python train.py --n_head=2 --attn_scale=0.125 --init_std_qkv=0.0453 --init_std_up=0.0453 --warmup_steps=200 --schedule="wsd" --seq_len=256 --dataset="wikipedia_en"
Each number is 128 + 24 x the weight over the matrix's rms, rounded and kept within 0 to 255. Layers, rows and columns count from 0. Numbers have three digits each.

# down: layer 12 MLP down (transposed), 512x128, rms 0.094, rows 505-511, columns 0-127
# up: layer 12 MLP up, 512x128, rms 0.0995, rows 506-511, columns 0-127
down505:149137133168140145156138094140165151118098104095144116116132152167108138106116078132134154093095120163136120114137123119133147159140112115132087092171054129118126121095185130116132135116121145141157124147103106115158084128147107139132146120159116127125151088128157148131178142112113086163143142179131101118128091121111148086114130142115119164156106148136148123095111143139101111115140
up506:122108112161127141186144100123132148145140114109098111147092132116094139111147143138108091119126120120182129132119147108156126131153147127168080078129127113142121136085143179115123120156090148119146149133184119141156085128107115129130110119118159112149133140140111123149105144154148103134099090123098142104174097089098117115098131110131148117143103116177129135131139156151120110157134
down506:102104126106125112101125118159094161151171148138185114137119088127131140162166147143158160109135140132153119135109140145124110124102121105146126124133132140139150138115117134127143125123178150113137107084153132115110134068124144153133154122162099085121171115095108136099153108163098138124135127117086143163127114150130109126110125124133164091135160136116149113113059125109117120111127
up507:132126089091102125129076118089091115140127123112149153103140160150126150138129118146124149118117107110138120105117134121124135122112144158077160148153117128114139103124114160149160151094127078115119148159120131167142121126106144102145154200110164124110093128145148137140123103112131113150119103123197099100126136135138080129181144162115100098144123131142138103126113131129127129141109
down507:103158170136151126147113114149114132135122083102134096130137142109095114152092147159131150105127096151111117131097153094125111104147136120107113135113091136102100127175098171106138145170144118118109166172149099157140119143150107125090120069152143174145133151127158111141109136093116160163146149127136155137111115138100150135123103110142116152136147103108114099146151157094146087103138
up508:132127135141133121132110118114061069133158161135162121118117110128150084114174117113161125104160116109094087145098195141140145146121123098142121123132127101143143098087122108145140128142108108112083135151184136138175142131094114139151118123130151128135132108111142071150128064128130128132126126124100113100144106151160098139117097074115115174079115120136180138131136123154127137128135
down508:115124152085113119150113176147111116130178124141106188152154156148094117087155137096182098132168139113091134153091101166171139143089165148100161158151104133115157155183150083137107122118105195141136104118109114109129090108135094096125095131152094129129139105137099088140089128122126112184167141115147122153152107095096111124121151096132138122108112160115156162111169090135100115085111
up509:157126128134120093135123172085147126161140123091106100079090070131100128092115083115108152153142079196125133168209126135078117155107132179101119135133128117150160159168138126133127098153110099108136146092145132146194164147153120134112091155129106107106098196122185153102114164094159108095152135175123114083108142108117146143160109103125107087145114135144144147136133084157138176126174
down509:082138151112128103104142094171156143102152085158104148172158160119137119151115118126142142084132140104142175100128091029108127120127107137148122149147145164131107134133135115136105121087134151173073200107124142166143104114161115146145102123186136099153126147158108111140116093122133174117155100125142131106151124111130138173073127151125089160144169098133106086149094111163124101122080
up510:105139127140127159161128134131122096109086112155164148163134111116117129147136110135158121123168132113129120115163145098143122171131131130143088118117080088112133128097113151133107078091166144138154159073145083115148139086172164085118114133104086140119148129126092106106121156132157129137080157130144138102156135178140077151098148071158159152145104123128144170137132118084121114147148
down510:083118121140124160168162102106121123122153127132144095161127122163153089074153111121131085054119140135127099120064127126128158124076110075142082160142107099103113143136144105127150137174150154155152111169166087094156106147192182148095129148135151111133090082136128158136117137165131146107128108134174174120126142131088103104160155130150157135127143133123112112142146156086113074162103
up511:076174132155118063183169121136107153177073118158102122127112108088130122131123128126095109094109174109132172123114158127144150119120085133120126158160112112143180127158097127159137107065098126126143103100137128104112129137116106139162134139130127118098140111104173156109086144131132175140162166112108167164098110112144110150117127083108106140173139161172106121162164141137139122151110
down511:098057165141100142118185142119168081109152113149144103145103128124152125167181160117178114134156136115137097113145130128074118167098149151133134115152198154136119078146071157125153126090132138121128132131161167146086116153146154075126122087132087138114120162106111137111145072125116125101159135125116116129113114136105149144152102139164083112145152122130146155125124128113076102117108